config.yaml
n_kv_head: 2
head_dim: 64
d_mlp: 1024
activation: "squared_relu"
qk_norm: false
tie_embeddings: false
init: "normal"
init_std_qkv: 0.0295
optimizer: "muon"
lr_head: 0.0102
decay_shape: "linear"
final_lr_fraction: 0.0
steps: 10358
Each number is 500 + 40 x the weight over its row's rms, rounded and kept within 0 to 999. Layers, rows and columns count from 0. Numbers have three digits each. The size before them is the row's rms in percent of the matrix's.

# o: layer 4 attention output (transposed), 128x256, rms 0.189, rows 38-73, columns 0-63
# v: layer 4 attention value, 128x256, rms 0.146, rows 39-74, columns 0-63
# q: layer 4 attention query, 128x256, rms 0.127, rows 64-127, columns 0-63
# k: layer 4 attention key, 128x256, rms 0.128, rows 64-127, columns 0-63
o38 106:466491542555515482423522500530539499494440498461495509488517521469526517456481512529539504505515489557459480456506536430525497482545471500479490526452491543430501461529523531446527528476542520
v39 120:490472499468430493412502492557547453468474487469494442550512526458489531463525526492476548520502555558564460547516488546470468451504420528527504517509498476478566493509376412537428521471496497
o39 121:424480508515509504519556546519556515502522486484543398557598528499469523530418503528528485521465514525523446487516526510481503454532448558481538509466533458516497481553448412586492489545520507
v40 098:489396467447498478513485528486548496440499577524446397518527505511512559565489540450448486585522535436567496478500460502566531544510530550546618520531455497512495450536458429424565505561516540
o40 102:450540465499490514545485610452526535520464515543457502467532417410468500520541576494494493533477555508483458468511517548509462520460515506476448439472578517497445487514458491499529455550478529
v41 103:544494465391531429466549524439455515453549490525492514417509486469522491471501510462550532510481516565540508521543570564532569453528535494496553485562488542511592516514456462465489487492518565
o41 114:460504447557468493498505488508523530508583421507470409486524544490451512472479476475506609566472451504539539466498483455436514476568501488492516488515437525539473511569552521542487521468462516
v42 119:518470504524468443485434444515504486447602463529491547520446568554552543518481574551474511455526510474479519524490527504480485480510558543463499497542437449503488528466498513537506478471454583
o42 129:538462539537474561530538545561531486390492459499508547437479548536528484503534507526549506549442547498469556542507545498481392532529533455508497456531529471493505533450426523501509451489529465
v43 116:478463528453545527469547517529456437443508432539512538477535486423506453521479471503530534519551548464406547547496508478473518529439533486501478430433424487441457513520475502452509531542525470
o43 118:436448448477519550445501523498508515504543562529517438455556426441525457450507553484429540430471480504493529590540527538494469478535516416499530573513448487520562574487522512510482468480494503
v44 106:461479495435591438496523446536515462516493499483469542493504526509531491442498551432446500508492527549511538534488428576490498467503495424522499522548517435487476461483470533520434532509494494
o44 113:514526440432514488524559537542530482548451376596528564426502419527569458489478489539514439529495410465512562532447530499510511486561587525519554470496521446469513520525446478462564488530492500
v45 103:509416535497526511523458568448511436502528464468538483544455511462472535523458477467541525523485527468503524431440485485506503479514484445507501535538585483476558482568484495487516487530512510
o45 107:542420551542458497509532526499523563457467507470489558542508490506539537484502524445568563513502540494538487477534435475448500419481469474498526470429548485447510473552464487494500482528429533
v46 105:446462480527428500462525512513501503400560539510462504432509526454518598477516533538471492476461567554602447502473515516445477520508458512525502517520521443498556542508430454515445426442488480
o46 116:482504479501423430568463538424515467472578473459454487516477488477452491455465454495524538495543509529555485525520437505494451569521467488498521508539464483533549512541450474509452490432499577
v47 101:425465499462489552562560476509431468457539523443500500456504492439519500468438434490565517489487524516462427492502533501445476546472482530486511557542508512540535437465525505478532510434513497
o47 110:524462441498566494486531466535482528545529499544487518447554523490445429496498439536535514540465452519561464526553525469419519469520419511578497625518368495467469433477472482601510458472463462
v48 099:461431570568460479517478429469472446455453504466491491440406545540483410459483569456508436486508481475568460424514470547505427510475484501474488571525519582532505520517528494471535542514468480
o48 102:475506516526519464456537452493467488483582470456541490507478509473495625487479508498539472528481507451606548476553464493473487538557506494495509521455501444546566511439481434466491459530468409
v49 111:406532559523505510470507507515477476451487470483443463466531544468538420479526481570521541483512522493477396511539494476476492573459467540484456526522536535582520456474461467532522514429473480
o49 114:561471474465495521476517506516475455471491583549472464493535564496510564480544448509522537479541533541453544470486518503418504550504469464485449450472528473492549538559482484516498445469477493
v50 090:459581537532512528530395484533475532441488589512442429482490495538476537524470540539443493500472480473483557514499478488541437472537489441490484433500515547518475551576494480420511479506539516
o50 098:523443522542520434544476512426440571459554526557544498525443564520513492476472553461445521439489475469503517519482427539503378537449477557580498478472548471440468486510525446528444507544546538
v51 086:550487503470521475537610542440493507449482461420513571499511494461489518525563485498506544514524505537533525525569477461467513472468560458508462540474451523446536480484444511469520569468448528
o51 105:508448540560479593460495457514532513518596551460446441513444448476490486440520534520505432444471577571531423507547440506520514434519467437499528473518475499533548538484505525498507562504452506
v52 120:574440535503537554512528517504556545527497461494560494468540538595457394527496492500481631497527528600501408445514543440509536493459552532452451483520606534511518523510463527445479470575564505
o52 120:489468510545579510454542478571536528502484460495525536455484569500499456501510527482450585561501501504518528524523467473527561493494556519437474580472523517471563512561455524489488532516561489
v53 103:496511525533427501518509505492540503542553453516398405530456501527505539487467514524476544476566543478511459477518441502498500425499478570504483455481508465533481461502466487492534477530478448
o53 111:487462414471474505493468499482458614523502453467530559517530561546486500501500563405462493507444467516390494451532546533554462448548452474564451530516532506488480503527483472529455576526555477
v54 097:518492531525555435524514525493512511500500428486486496557539478496420436568462561548587485486492401408513537567477488537463473576401478436525467555460557521499460485497525502580435595501446524
o54 111:571456522551482429530531507460458498531511471555493485493566568472473489481522499457533471436510545483495481550498524533477546533495428489565542472499565494481517456472554457556484477491503512
v55 087:466560508550503553536384507548515533560465534538440483486428459542511563427532506575433488496494525496402477557487407440483449562499509492427430506470479489541558525461443487513610514478473469
o55 097:490527522516493520533427479537523484526541464530426482500482435498527465478500489540524533475499528424522543456563500516517506552499565426438480464469443522503481505466536458477491514434496539
v56 097:442517462473528501508482473488513482551486471485517581500535497438506431539536538520536476516508467490502593427467546537508552486537524483481506483489478513459455540501505473451476554537546529
o56 105:488557536462447538549522490500439542436474488468520599468478445536515475497514531468522496514479473499498502522523490449521498464503519455461430572577493538502445543561529566461482529466494523
v57 104:513507481476586534509487511501475455598407533542462557421495504473489536558454530497519493531470540536533447513597485454469483510507430506584450502443530533427449490459486552475496509490512487
o57 110:481500479518507533477495470482507516515465580473554564505505455482497461557449491504464505487543548513594461521575435490489537436478445446651505517477520463590515499486539512573508456405478481
v58 113:453474530514540488483490426449561440456555459484499524489503485562580493500486457474490537479523470525469523509508499486525541481486595476500516512476491479528474492486529488515507469503556462
o58 120:605518493476524504526475483465487503480520513492502506435545473548530431435554452570489604532484441519499506482509446512482505506510513471539468545437463457450454506506521470500508479504525508
v59 097:514398583456535509519486467527436466498506395504461491463429452552529531475512496498456537515498507449533473511557453510484480446520427460555514481521486519507485526527532556470578436489540400
o59 106:497441472494506521481519490531500498462516541538393505451482471566566518437511430535477485515503522546511456530526479495522512488534557494541433505447498550459496546461512499443488458456475513
v60 106:552547557569490420458462511473458467560478488483443425470429515555541527395505539497556513548521490475500528475530406438462442512538481471455471509533453566552477501539564468403616459650511518
o60 113:462480505512449471468490564471563492499570434493530496528455497486516452519501398453515512495493531531487551458522528526477473494558540519484463449536501505519498531504490443469459469459539509
v61 096:456511455474541522519491550521480473498502524565446472419423481516516597464485463507439477463430561578518407544505473540523489451541511516514485415518512480530511478466459542462544420564543463
o61 101:539467448552463557508525579487468441403536482592457498487488539473495513506510543472464583443510518543529490532525526492510500488490501573512498528549496499582446518519498590416480555488510521
v62 104:488542533502542516510516491465552449531462511509502511519455528431527546465496453480531505507495542555483492510538533453422496523498452496498487525545492520499533491430522597504560481429482484
o62 113:553524468494571472500533503535531437534470545515437503508489502475548498506514545479425504491444497532475436503582497461516519503512480482462498500519502443499576522412529608506578494519580519
v63 123:538542498467468433452499535526501490536497468481536532570539455522524452496507549474474535498505468511490515467506510514567494500520470536511543475531450544536511450471513540454508483503591448
o63 121:522539509478495538544527449470456482509491539496489450544580515499455558524485537494484480464477477478465491503468468550492452482542498508447423521417525471559491525483458468480510487523642505
q64 055:587480463478473543396506487489443396546437503542501517462485574521465519474464440542497644493509508542470422558530451498509566586461544465507517500544447487466525549537531549524550557524518547
k64 051:441467499461505493592456464460504533457508478428429436548477475521475491470455499568521433524592473422524528483462476454555485423469505502631438443450553476405475457542540461496420473453488471
q65 046:530492547524491542492521462529494526478435470543547528480474486505478478496505442450479447574515519489514615497475457528519471406477505453523471520568557528487445574464515521499495450446464552
k65 053:470513500504500419518478578442472486533502495465446476531552480517518542527511557575555543506498536479476440412497587471566485525451523484461507487434404533528496432591466510513442566541462462
q66 066:508481547455554495602481547455556540552527559485508490542506496503465514500520538499509443440526471472483471507501551466518448414521540557547517504461520452498573469466463495535484517503538494
k66 056:462574472525508541421492504524503482507417448444471513486515447546544486462588487465597539533520531518539484503455478458513471554476531473509455522569525493500463499468537541508528546523523505
q67 056:405498496508430526385496513532543473565570483510447438504423462509596438488500520472491487538506584531494525498476502467494515519544473461489506447530538493532444462524484529515511572553484488
k67 050:472576507469503479513492482505512479463350538470491552467544466532486475499494420476486497484573524493466508475442417603511463478441475518491466531559512498495492514465504518493470461453578527
q68 047:390512492490407509460586456526476503488543512572496421487500454497489463480532469441480408480486493493536489489515433471497475536541491500468496446534536526509507484568504519555514457493425544
k68 050:360482514507491506446472462545494488552401484439495593508504448507512476593490442492507482471533471521520525479455528466473528529488540445471536521540544503509489560538508515475514533513509524
q69 085:444475492524369481398527491572492472523469431489456498494496440517498457510487444500525481515556528571555562417502511510474510542486468451470447565569495562529468537530429509499552494472470486
k69 063:496419491484491510544482450542456513498567526565451416516516613526496465433483534511502478527418506473537486549527484465504542476487450534542466517420503483521526473465519447471486481461424470
q70 068:434503524489441437458505480587488462489550491470545432462486469519502431480523480523541542438483586530570522490515505493505526533522477466506457545478527518535485534479471504415478468521401532
k70 056:514481558493483540556457486499386511526498537590418504524501558503564596487511518537476476456517473434463499441559478483510490417447520486577441571450523544465587447493541504461495543472504492
q71 061:590562515514407435559474469524513528439497485455474547510536496493511439489486476493534498505475463536487504479528526521453508519536549466531568504456483477444560449548484395449527455481561463
k71 081:551536445536579505492444528510528442499527490510523480529544458521527523464533507486531581446468496491486454539456456497516453498537490511623469460489490508440554494467517495487489543490543539
q72 087:466444474500490500457534493570479506523482495451440486535557480507484496554491522515526417448517554526518473490474442496493550498518501443484487520503490575577500541443494583539564415530486476
k72 091:438542501446496545541466449508469507565544507451511507431427521536500474540443496545470522521508430525554557515476462441478432594522476532494476552435525498541470530455519488466507521561551459
q73 089:524477511470496502488506488511468522456455365548513462516556517444474470500490527528554465519494542521478526526506448534446535504548525509469572459485457572451495436544471511429531496518504478
k73 103:556543443585461468454509455523475525493485495456508500429493490526544505483490580480497572497503505517572416486470472508501439512519577515589441463464502578457489526461460444511453515503439521
q74 119:556546512547446490538395448458475474466560534461513432562555503526474480510476537527444511476501405538536442493493455467455512466534492503538507466505477482509595443568501443487590497488544460
k74 120:568542488567480422491546494431518488539499443501506530503452499494481498516515542433503468498509550429472547519494452479471567559548413528498494497507486464471468447478500497465510464485484564
q75 114:546458432475514444509558436526498466525662455519512562497531552493479475501503471468504505523495461475497457436514556531510494480510584473525504443527515464592495442515577500455527519514443580
k75 120:503513458523436467534509416505511508435464582549467505465597530591543452521491551463505481512521499501550484421526543448445444463586562496569522452555552443501470493482585548488508488479521471
q76 117:499549536458423458573574505558480465487527527533593545509462508483510509516488506522458496531526537437539438608473469466531512496456566480521474506478465441516514455539483470452506441534511573
k76 123:544517488460465531563506492479513512495431558521495549492530461465466467492494433513539562486524462507588553498480548523551478493514524480402485428562520479525472486546487467520494498499571542
q77 119:498470511485491491443612493507552573493458487513469539537470521541473503481395539498568516502530499479491516476486486504515523467460525433556577440441536540552515488442447486462491544474483513
k77 120:462497451447515553514532494472542485509462512595523471554494522523536450608472524507509489490537495492498527482475518531526486471464423509458503451425540552457551506508496598458569527503426536
q78 123:463425525503619518509540514467452525546584461531486464527504454470498517467433490507560534486554511550456483483434501505426439538476536592515459528476454534485540547531507493456507502472483582
k78 125:514464456588534430540434482546503495524474494514476494575483472521473460487518549464555573557553523447532449440507527526524523541446541462455416452498494512569533513549473538487530516505530505
q79 124:465567486439504512426532429473484468476547502565476498461503511498506516456572519541510552494503508489467469534557544504490432487485535515462480554536457516482572467487511495484455577441481496
k79 126:496464463507501542458543532382520458499450581517472547514498404448515486564475468515527470532460471513478537576521498514458514522469487505529486493537511428539544486520542515528527493515574524
q80 118:502516537444478513487518459526489496547454407517459532526518480469549524542474443539479492528432523528530568507591508447499471527472487468481538531555505482413594476518507509507435463538527564
k80 122:463467531523507473472560464499445513530529513551458520517449437595521502448453454454479523516545544534471529565435539498500465500489450486448521578547487484505515493571525523510522504521526546
q81 121:507429529537490546485477541466468485517541458487523552509510446535567500498460467536553489559629563519489474485494520494443477560528409474442517489600448492466502447548509462423481561548390434
k81 124:495468446406502514564512557480489459535495470536497487540467451473527460517444429514523478461554527479507484412458495541512504437527459453489533549552517490502503525460503546523518535522508491
q82 128:509504458502541494483524506506506455414464503557513478562494482467471511487478506472502525565460479478464516499546557496489480487555464464515505451548491424533521492516510502509547498498524487
k82 127:569439478511573508594493465497515432551460437583540466433439455475478498537537511489541501508515511514521534506471496504491500483541526499535489463559465507526500528514500450450447517500484423
q83 124:573437485491524477521520481518457514508562482487496525532479498506499482516532496523506493493525487593522439539508447501479561447416545500475563456411462491462447498539539478574562510480526473
k83 124:506581466521465435516519543556464508518522527505492474453474495465436476537512538553504574536547474500461446544498492534544574506555502565462547467467552468485540450534523485559542591541512491
q84 108:510464481557507542469478513452462482470516465469476505561498556483450533515508430466507531558447524542495539546446482528428465503512476496485496496456502470530444446499443548491452540557613551
k84 111:464512460500454476459461500543486545478497437412507526510527554497479538548499472493515543547475522515522555492479556520554492454484472480483479559537472471535543511472532474486497454540587532
q85 120:500480509515510469489510574557515494526405532484510461471506471506525438542521446434438485529545445529529498454528512484464483490503509493568459513566473486481511486549552455515501454474539543
k85 123:532490434501550566444457564541510470516551530453513507484474458575433571512523514506459526485520533523487524489451499425548416465492517493620479535505453555486516436464510521516538485456455523
q86 124:426604464487476478508493482478524518488491542479520521509462505506453458493555527536494515574500539460451493574489528532472491499475473436488554521542427520476548512465533504557510436523471454
k86 123:532444602465513496474497565465509553490428548474537466464494504441472535529480496564489542489510441493499514568516524527463418458567566574508482576419494502533522537426431459521484479475507483
q87 117:473489477521504526480531504512497519502540458515450513444543584514529528514439486546505446528403478505431455568490519467469454521503484440457510495442530477514458537509543538586498475481486489
k87 121:460512488442532511447489526486469453538456488520571462527474572520535476519489483508509540452504468512467489490458519515420471481460421545452464453411528495559428506550505405536486417511480473
q88 123:504516551478496446528527492533528457532522460471528522484496537540380468437533482472465456536521526468487478425464431535482502534552524512524409548519551510481496501518501480448499491535513437
k88 124:488480554595531509527548480454486452465519558491490404557508505483490503510536543480504521444436473456442485506469503561429556525455489533542466492559507487453482553481465502470536485528545518
q89 123:549458584447539445445491529523518498490473497501568529510501490452419462542559422465447521446494486518480464552401541462541409464503456459560528529542491466500540495485458464523483482517568452
k89 125:498487538559420525436459446465521525518488449577497499498474530546496462454477424511447566534609481509498487597517595553508548448580494490569534527487508461602498470463503511454508614518461510
q90 120:538498528548504446451493472453559523511496575537545435453524506518477521512526509516473506434527542450470498559519553496464536511512526456510461482581518542533452618492512472459471532555522463
k90 122:509469472515475491501448440545431508520502485513528448559507527571482470506500557512506467530494542503525443499548507501397510519524608519556577539501489524482543530567485506498480528478498467
q91 110:556495489482467513511539516485491521531454480495514494428499504529432456542496594528584539443490565524480506471454439467519523457519516444483503457442444515449451508546558534540496514547554508
k91 116:498465478475429437395543526526504542514544498427464550493475437532498497539464502476497562459444481573511488520480505471503536471497524488469531483445542559460488553547475550457519437495456411
q92 126:511502533469490575438504466521513503543583544512576560457467473525555501485501506466465534460455499492506509528484490502577511529536504508568506521522583572548461514453424499523530494559523579
k92 130:463500460495458489471451515493523459447481546525541540497535530553519522491419482453503536541486424493435536541497390502455518554442500504533525519492481487441503558527480518473476499485499494
q93 116:496490530476457517450497477478500511488501445467504563509518526485528516536429488530475488576440509453472485545486511506544522547489477538490491525494565422494573551526456472512590510470496474
k93 120:550491468479451497585528507508553520497549480569517554526478482582522478530498450577516415509477502495549460516523511523541428438463450556489472495530476537454433475501498487543527528509444445
q94 116:554537531463467534543504431494535471470469487558454470470519466470466558429480492477489570522553488452480468565488519566491481536518544573559510498490482459449486509565515470614447495456525490
k94 121:529460526477580535540504505532461500495491493537493512592506474452469521501482501508435487482479534523459455474543523531501498540450473502504512402416465433503468537494526490542504474507547471
q95 114:561475552481472564526470545513422513541531510575476472506546546509425483425461537584587457551489499479435503475533500480561579505484548519507539494486571502505475471464489446441475462502459471
k95 119:550490493482443477490467456518500463488441513493584464465466487484514489463474403514504461531447499445464529479534517548495534457565554532472449532477509516496494478450545469432501443494512498
q96 122:545516441475528455420483523460538477489590538529513529508557487520450550492571444509516485525451445519563477527503475543497519510512480424478451483470440531541505638444465491458520457525468506
k96 122:540508506508475508504459542545544585463462502521500505513467477556479489480513419509489493489443438494576465544430470548489440577490440487480509510480510477538465561561510591445485475520498534
q97 123:455544555542529426442522542468451543488494446474520488468452501474573499477449425498448453457498525475549502508536492439507461470505537489506518520547525440476495490509515455535531492514583540
k97 126:494484416518507480470503492525496503490425435576463496497457446505540497482523479517520478467482416514519505506504534520533558504453558490494525503492518440568479529560464438471508457486537480
q98 120:462466492479497475490520537528526456529537511490508498491483410461460533480542586474472516485524407478525459468594471385433507530506441484441473506475483514509510444543516456552477483566522584
k98 123:501517528628483477541468461537482497464536434500487520469449481495434519502480503507576492484535462435500518512520494449498418461500465491495499488462488569504538461539470456473486462496530544
q99 119:530459508536525463479520547476507553462542606521443495510460534538527550529466507514535519477485543445529480474507523419517489488500511505456441443491504495532526514509494482486536501604509451
k99 123:493452495496504586388478482491602461488529549471453590527481587512460505566475483495502535534465488456563500460409547508447539412538543496464619490467517539448484486528490503448522553466521526
q100 119:535537532484476584515496446468495481501444475507527516470533555598512524396564533502540524551572483419538472528452479500520538500513411421509380489549491508473442522448505581517487579541610561
k100 123:523462454477501466488474459500389436486518546444535431528474438554536483473468466492518473497501485516494510466504474563537522371481493528494519445410447479508496509488512540483524539456530524
q101 121:519479522544456547575410481599553487453542585488620478489494460490514538517500515505491501538534474452468574468460502376527489451517507510454495536446589526557474470514551568479488514471417535
k101 123:452474476468461579551482484496525500543489580524577440459547478559418502492534522509538561482445514511501493482511532473573506484560464469492505552480509540527530493437549485511518555521543462
q102 118:540504506543532470512538556439486494461540444561506454492463536488490451398482451538478513487465520527565498442518504471513472542533491415539491486487520438513490520483455471544482510516458445
k102 119:483488493546598526461469516469543562431613483479534535540506535528554521436527504493527466506519530491535529454497463546421476482465546535555527504493533482542489449484425526509514424526525501
q103 122:530483485500449562473542400465518447540497555451515427523496547448491482535509456537481464501491563471500529519460481409432507512498466497490578475529512530506577532477491523468580542526567501
k103 126:514506518482482482452486451471447476559555438503472541500509515567481505498391482490480507550497493490442523501548568487493438509495562437418414452504491502466598462434407517500498492591482477
q104 115:475514580418412497485507493476547470521430427517598509548500507549524499542491499518592510465502519526471448444508545571486433495509493499496446497506420440485562515502556541546409511477515522
k104 117:552505469478472490460447447501477506505473490469475497536523551454510528424476468563440498469518545506524458460528528553503523452538471487470482527487454498437595537477558505499509480468426528
q105 124:525491450529510498405531470464525497517545505504510523516560497490529490528453494535449464459519490371468459551434488444539463451545484476419475492549522455533524463461482518515502486597500547
k105 125:505484517539533577536478501495507533503441522536573524492596558472507574582499494540450534494471506533528494550421581508459533467519483474506471500530507416481563498500503535433460471555567548
q106 117:492467498468468510530572483554451456481485524506546540529547468550450535530520539482515533522461515544454544502513513517492459519558454440517462466450486510497503498445523435465530593576497447
k106 122:420509454473538466502510507530482491496427552501554458548498522487507484485590561595469570471481499505511533431476496574468496498484548493484470528499504510517488496526511473544499538488519528
q107 118:524410524524556583450488473529502460465461554448477424500532508425463493459504464602407499480524466448480501561496493422530484584498562569546486477498512397501450524422503475479500506534484449
k107 122:499481463524567460456511495496515535502554557520518457487423553426495505436459427513512512542533525496495445509549504525522518625518568484557527441512504534494465497535493425575494499540442524
q108 118:461478496532566463463546410511532532537464542518491489432578444457479430457513537503456381487493520498455412511533453565472520436568481529472478520456467462482459550458506545498524513544499487
k108 121:491514544532457492576471453443552515434500541434498546573479503504484487486490558512474347459508510508550500489509538541513515514515456476406556566534478513487518511515562443499482516488458479
q109 124:483401517468487478516485424524474531509454543490474510491487508456510502509483450606501452490564463504446531541458487464416477520467499443528487423435509493531515437586522483458541518463555502
k109 124:473511531551496435488487473506523569484500497590509495497480534507456535479472462519430505383603517469518492485499474503519525545590496514439513443517482489493472455530501556529491509443528500
q110 116:535573501478513497522466546511467484427496523533462548550494495413535524463458498512546518526513480509513539533440501579480472534564566564497577532530551544449510632526501536494475506514488538
k110 121:531491483476450401461512454550432451494516536520503553490474615487477504497491491563514495475475473457544506524523516579533451478410472494512566500588462523480469461542478511415503497527518544
q111 119:548474538456551418530482490511479572459493491471541467510503530489516547510510492469515499467530535462503540458421423541583465470552485525453481530474508539532570514451477480477542464443454533
k111 121:539486582463500517558484560526444522547491465596511479464522587494530452486539481519510455510550528518539483531556555485502531554464523484562559462536538487502533422436540525452525425537441493
q112 115:511536483499431478513557486499522510496533509488472514540524486477466490521542471510476530545435549479435453482559482464529542498516579540507472440461394522494466491550459449476520484488444504
k112 120:474525539514535474574520510433515549501578585550509440516426511493443444516512488507483450569496531479416499426483508466528475491502487534461520414491530470523505508512447501522452456458485512
q113 120:568532508529586534536539474489564440512536496500440468455527545531544471580548449439402493546471486457541538490543461451469477486526495445494405544438453478466572514507559515485529544506492461
k113 121:566510541513457550548565467494481511489461475551458501491463461576444531470535495469529553424583500532459485530510496524463557413540499531508480611487484492550476518522485456478500481552514438
q114 116:499523504548469487464518564456506399547412576551554541563498459487553549511501539505465464493572519560450496452492477535481527526501489574504424479480454507513576494470501468534579515528509471
k114 119:447497512472427558544446490478452460476486493516443566483486444515533511470498580440426469509522472523548474488478474518515492459555456478466634546564486446535465564442469480538493463501497460
q115 119:605478399475514527480496486480561535487521461480483511406505467556452607502469502531436491509446552499507475434506462515443488530471468485538525495474564439546400486522513450489502480427446492
k115 119:440489504512467492548463488522505505543439460460477474507499491463625479546553554542498513548424533498547464436474464495470475520511481507615468474427530560521448498529474472455443520499530431
q116 123:508454465589466516474477513564517514550422537546535515464509543493476574469421555482543527436445523492504529503432530500516467516514559532487476465517459458470548565514531468474486495518476520
k116 125:497464439438432425516459365472528544515500448519503508454439546402447439481483575488505532507458534541552542536508527520471468522504503478526481566458527471465435467479520427571524521507560528
q117 120:446479476574511480457504426503503459489447526530554524463527482423525542552497424455558484463434494483517481496561457513508491557543536523424469510471415510523451462499502553421475470492483472
k117 123:443526468540546432512516529478467530518482572570518543455486466495512458497505573537512507506449470464535537501471509473519500534535533472340576513475516445457575487538445461475523489484572496
q118 117:496535496527474470482495522451488477427471580504511551536417488548530496498518473508552492505468494515548456594461431458553460559574537456481458511508501539458476471479480472491430488503515408
k118 119:400483512540459500450536444454533456526455532470456545503482539502483473556509479514525453592480539471515479472505516489503495469476509466568527438476477469512459492430406493548455511520487472
q119 118:528559495457472474495481491478514578497547558534468424400502479488467433461497497565518489464499539480481539476463484535532430583502460452528477576468452390508464487553501507515502608433477526
k119 120:506505440424522428511511509531525548463613510535536561536505461502534546499501415465492460380496540557495491524464497439444500519491439418533440514582482470443438463503502508520505558501510485
q120 122:529577468443468460462520524450513531567518560513453518457467471591521489511580523556483500476445507487482537464446550516496468543534528529548494569526532421494580527531486524445511495494516488
k120 120:509512503501531539490525546500534496518485466526504512510472523557460464526538517466442447542573434511422520461466483454541370482488585561527475546502479472479555489606482427454493466583438460
q121 109:462508483505470448502482434504487500425525523423550563602479446468523403543460490572452468485553523444453440411499545504414446508545407438493547500564502542510490525526487553506482532559482486
k121 114:498543456534452449455497500492484463507502460517473517480524471476430512541440486568517478512547541480473459458501518459462357500495514501477528507472485494545452492508511520462441538494490573
q122 120:468477510529491492526475486479466520520543488538439445565498487491481554516494459524515444481465504500567518567507527443414498510513485497573475528507477531498497447493509504518545471540450518
k122 123:450478511526459508431466512397480461561547448547486513470573566506481538443543502562523508529544571461526529518469530520456488527483399479473492451516420481564495555501506439536509474460515516
q123 119:543472563513551450414523467502483479438459510481523492506462483447464509468544555421518494410496527525528578454469450503447526441527469535487475460526552534473531479577476570501502542493492427
k123 121:529509508521505462469547538532486470520637488539544573537487500440536528467483524506515537481538572521576543428493488442572543416585485463511460475493453450500505457532489511524484450525559498
q124 118:523464486535502425530531401503508548489451558436495492501531469498467461490555439514560469546531469481487463489456547535548476525509491471509508504461492474500465503499439525487493433523454559
k124 120:443509507479554483528460472543453456490455549498523537442540490451410501437529422581495528479493508528467549499476578515452515534490493471594522558551463520586529467458421493493498577506490486
q125 112:450478496597484439542474453556390523527531559488476508501475449475477468493525500424477498475480562488506464532501507515526516393512511498534547443492428549550522568569505515510488496435511437
k125 117:540524513573515485539535507538484490562484439519499534507473482507559535496514455476510443474449560461491496473526528459534525509556569516529498556371455554524508487534509480546484615410550551
q126 115:449529500471501516477408492582505533485547394513429550525446469479526479509459568461465511498470483458426500623473474499491489551463494488544412499453512462508446470493480544460447473494543490
k126 121:473524453544494486430483445474493514545474469439541597509462509498504467418481540494468458511517468514547500536472540440568408502446495484478384462482492507515432471514498477434469394489498465
q127 117:492515432460501435472524515516489538544522451485456481537477530449439571489590516414532484538476432520538505530499509450500542542521456450569491521481510425499440578420516447506502571556466428
k127 121:459467534562566471573483532498515557503564419441470471484524473473435465535535535495486431488549419457565502560525558465518510473504512531540531581506521504604533507493462531603516455518474486
v64 086:577564530484492552525547456550483441510433560556481511509539532521517499491547438444612442500458524530470544506464501578555439623520508470445522502551466480491502491472515487534425562542518463
o64 081:508486503512514601443537482507480563479511427489531486543547522463479494383463511556483485406547507562531522464492492525559462519514486535507428448502572568565484444507548447522555515511529503
v65 105:497467494571409479476507559516477482500535489525505489451516482494424551536510469576442494444516512522470502416472541600545472492569494542496522421451519480510537530452554473427451558490459521
o65 105:554453545492544507492527550495469512520495495423472467467461533461550479473567522423507479460450548449499449508467514475569450529439521516508491475528505468517476482506496517508447471461513538
v66 089:405411469486476459521436525526558518465533492546512449454482472523450455498501575504589458532455491472419497503467502466496603514480434498498494493480502457492497450445556436472474439562495552
o66 086:481483474528544502419461629545528431503445482484440475527480540363512493567519400469498484476485448576523447446509514439494489496541558545591501448518401473454556470450559514495433448512469478
v67 097:534527483463452534565456431446518556495533541552524525492421485462466476558441507523493463437517511577515485509527495487513404490422498494571538502503473472559477547505509545522587459492477448
o67 089:460472460513400547478574531477501553507484418483444494562514535512448451518513519533494544582465492529520488492537460450492503468512562485451479482534573467450490475477560594486496479491490466
v68 092:526498447453480451490510539478479485500449490536470501602511479471530456542504478550457513513483520570454501464619463479536498496472454491489540508563544471520541461498601484471542519498532538
o68 087:543502474558525525574496524538519498553426528466484485541524497501508467479479532553596480509432625462539533504444458477433507470469462458557477514474501470510545428503497527496464510480517442
v69 114:504482575526473532506486460487518515563449505490477496518528461530453493503561501453459494494497484481485488484503437549477516563561525495486540565600528494497454421554476564506502517534436554
o69 099:566581492472521542502508525494488512447574501500483571415496491508549521480499473474552555550457526475521515483443537576471522534553519573566481552522518505527476482477546444482494469454386466
v70 115:560487584495514496564485503463452486528542611521521495554515540442454609503459502546481534470522539498485461481495482478464610500516491456555559584504437581526533454508450503512475543453562452
o70 085:481479548462479490454497561472503442496504470549514471509520473553501513501498503472543521482524579538532512532485512563483493561494541534562495538566490502501534603489492467424569539492507484
v71 080:497573529497543571445470522508529477521438466459533487558490543525479533519444516487506518532479482517500475466505482478548539564538542451572475480499564472512447469550497522492511533527509560
o71 075:508547526493491407429452486439506512496551508544474439442501506529520492511509548485485459497400408524509481437471499542556438490496563462469549554516532508463529516545469415497389431531491503
v72 089:500511546562506481497547427511455440504552475508486518557482459530505528480523494483487500430479496545494420541440501442466523477448501535502484531496502511469468496423520450485580572433459518
o72 080:493562517517582506516490525516574547489546433514487521498533520476508586414537485500536559490487545482509532478520515522531507490498524496558537540517526465479476520474435507490607523451486476
v73 084:543392502501446465471482540502475441470497491479486495427506415467513523479492480579479443507481523540524496468450530538460530505593486517416458572543492439480509470471517526475489529458468507
o73 077:576426553548494515441495516511409430475509534521538500464453531551563460510485462575502514516471546534457471500439455543484476520548482545472486489516473494426505485464467526547520460422539445
v74 087:496472534497519466536490550492495509448497501572437586514470503482472426528485524453493468562514516577499440522537481512453525480488518439511522532434529516515517466492448445444500437503505524